Weights of a small transformer language model: width 192.
Each number is 500 + 50 x the weight over its row's rms, rounded and kept within 0 to 999. Layers, rows and columns count from 0. Numbers have three digits each. The size before them is the row's rms in percent of the matrix's.

# gate: layer 10 MLP gate, 512x192, rms 0.0976, rows 501-511, columns 144-191
# up: layer 10 MLP up, 512x192, rms 0.1, rows 501-511, columns 144-191
# down: layer 10 MLP down (transposed), 512x192, rms 0.0958, rows 501-511, columns 144-191
gate501 102:507515603505572357476536449506526408397513412453515549511558493524458518432523538465470499482427529532519487459445535527456455432475478509529452
up501 102:543518361524499496468472439472566544477566535510563495437426426535570474534468507511501463489525509574515585516466474551588539514438459480516481
down501 103:532419489486433483437543489583541526479513536509463568523410507514571460564528532490449468581467491459484507532462573499541445541652552541464519
gate502 105:558408488549496493493508530427528524499468498422503540593563545435536533537449499462442511505537481408585562517540470440550532485517534520539526
up502 102:560534460488513504481516540442512557515491590489515489512543468551469521434519558636474421485474689528546496552531467579500525488538478517517436
down502 104:498506513486514484509497473534475496460525466467452406420502498477467483533502581509533562484551445584466519523514564568439483509511516567466542
gate503 092:531481481501565449498502528517428442517474493618413469488496434496476522394530405454488495540480535454556527412533477521473562512428482465558453
up503 095:492500567533510404460452446529502541526526551428540497532495489565550552485527525478544449558488422466565574453379498500528535476581521536507569
down503 097:499455426494467615505574500433549543407509557560527546486482519489529411525511513623508569558380523445504540500519485410428499579554404538438380
gate504 100:504524471503419596501467601463443532469545524553502499578476443497599487513423441530480393548614510464515392529515386470486443513557516527448520
up504 096:530520377445603464479516472507427537406533512525552526413572471524511570502530533495579665504479566531515501479449526493550535535470437551435479
down504 099:458523529379548311467445493536544463465363505465496441514510494577562485492414466524594507539511494500538429501449520556541494528391502548526553
gate505 108:520471490501534477549476565538505412572527646562538488445476613481539471396473578551431501562516496564515449472582501496514447553511514439547544
up505 094:475508498623534492548515511602553471594452579628513529498439567424577514482563582576494544489463505463488465504590544471444450501498520501602592
down505 100:547541458599496480543483583518557565551560542474526567478442523405488501398469455540486507466589481576512418558504502496477502496498531476517545
gate506 096:447565465519398535518478443603549520410630478462567557513457472536564488522451549582529561444546546573450441512464452573516489485573513425504515
up506 090:586448529524556461448545559570474462605485454534489525556455448501462484438609414424480495585474435527516565546442567551507498464467506443526490
down506 084:555471529489533461508565573498375533538513515498489545522387545550509503434469554501489532503445551554496480414489449484515567400488533447549522
gate507 105:512574485521483532503434404460483451453529496510509412475454550420497525531470457501559566515518392525465446490384483438494531537479456488464553
up507 102:416454522492431510555511564614450477496607495514527396418483385527496477420615488490477489489468502493522471561532524532534487503522574452489400
down507 102:548494449468479424560616514618511573482605510547503559613486556511543530564478539504480520438573527424474456454487529479531550442537426432525585
gate508 098:601496504491526475589477482508475499445450524545489520490444548489414511461463653513386520510484511580427539488506384537547502528501462485494434
up508 093:557453455602494577416487587503471490501500401543619535539525501496534555502494489474458451513485533466413431448492577439516482482495419377483505
down508 101:468584534581489463581548521383503446449499476470477495494526503539527455463401474430440442537637520539466549518581390482488532499411571486474411
gate509 092:555521536537430455547451518473534600504472476530502533495471579460441513473522547547477483510600531593487410481509472510537522467491388522469463
up509 098:508569430514460477429528532455503520400458583516552458416473503637513467489441525441507526534425508524485556485459425488485610479579577550508496
down509 095:523447526510435452485531434502566526475421483529470449589477505559521496483477486462433476492429542600513464518466545454559519441533506444495510
gate510 100:464552412520472487552545510499487540442507464510460463505447460565452438535380473533461519471534538445517584562601468442518560472534514444534535
up510 104:501470471422494498615445507483500572537540479546475410488446521428415454568492469532482545507498420471438509545558543545487446421500542574463478
down510 104:509372469486598497527501522487571548484528585481512528496438474531473510461459466581562517569561500536492610407492533589518406447463547518491466
gate511 097:449613483485391489481473510430554476537558519511484463514543566451536539553518456527419551457538438469482476506568351485512557514496475382511515
up511 102:489386513497535486548583516530552611479508503508483566542486477565524431524462542485525535424351503601448518514450535529468383478442569560418397
down511 103:441461527505579447462470451477525578491436554460506492448458509458369422507536585495420492479526514574492517513496578537551486505470521537452506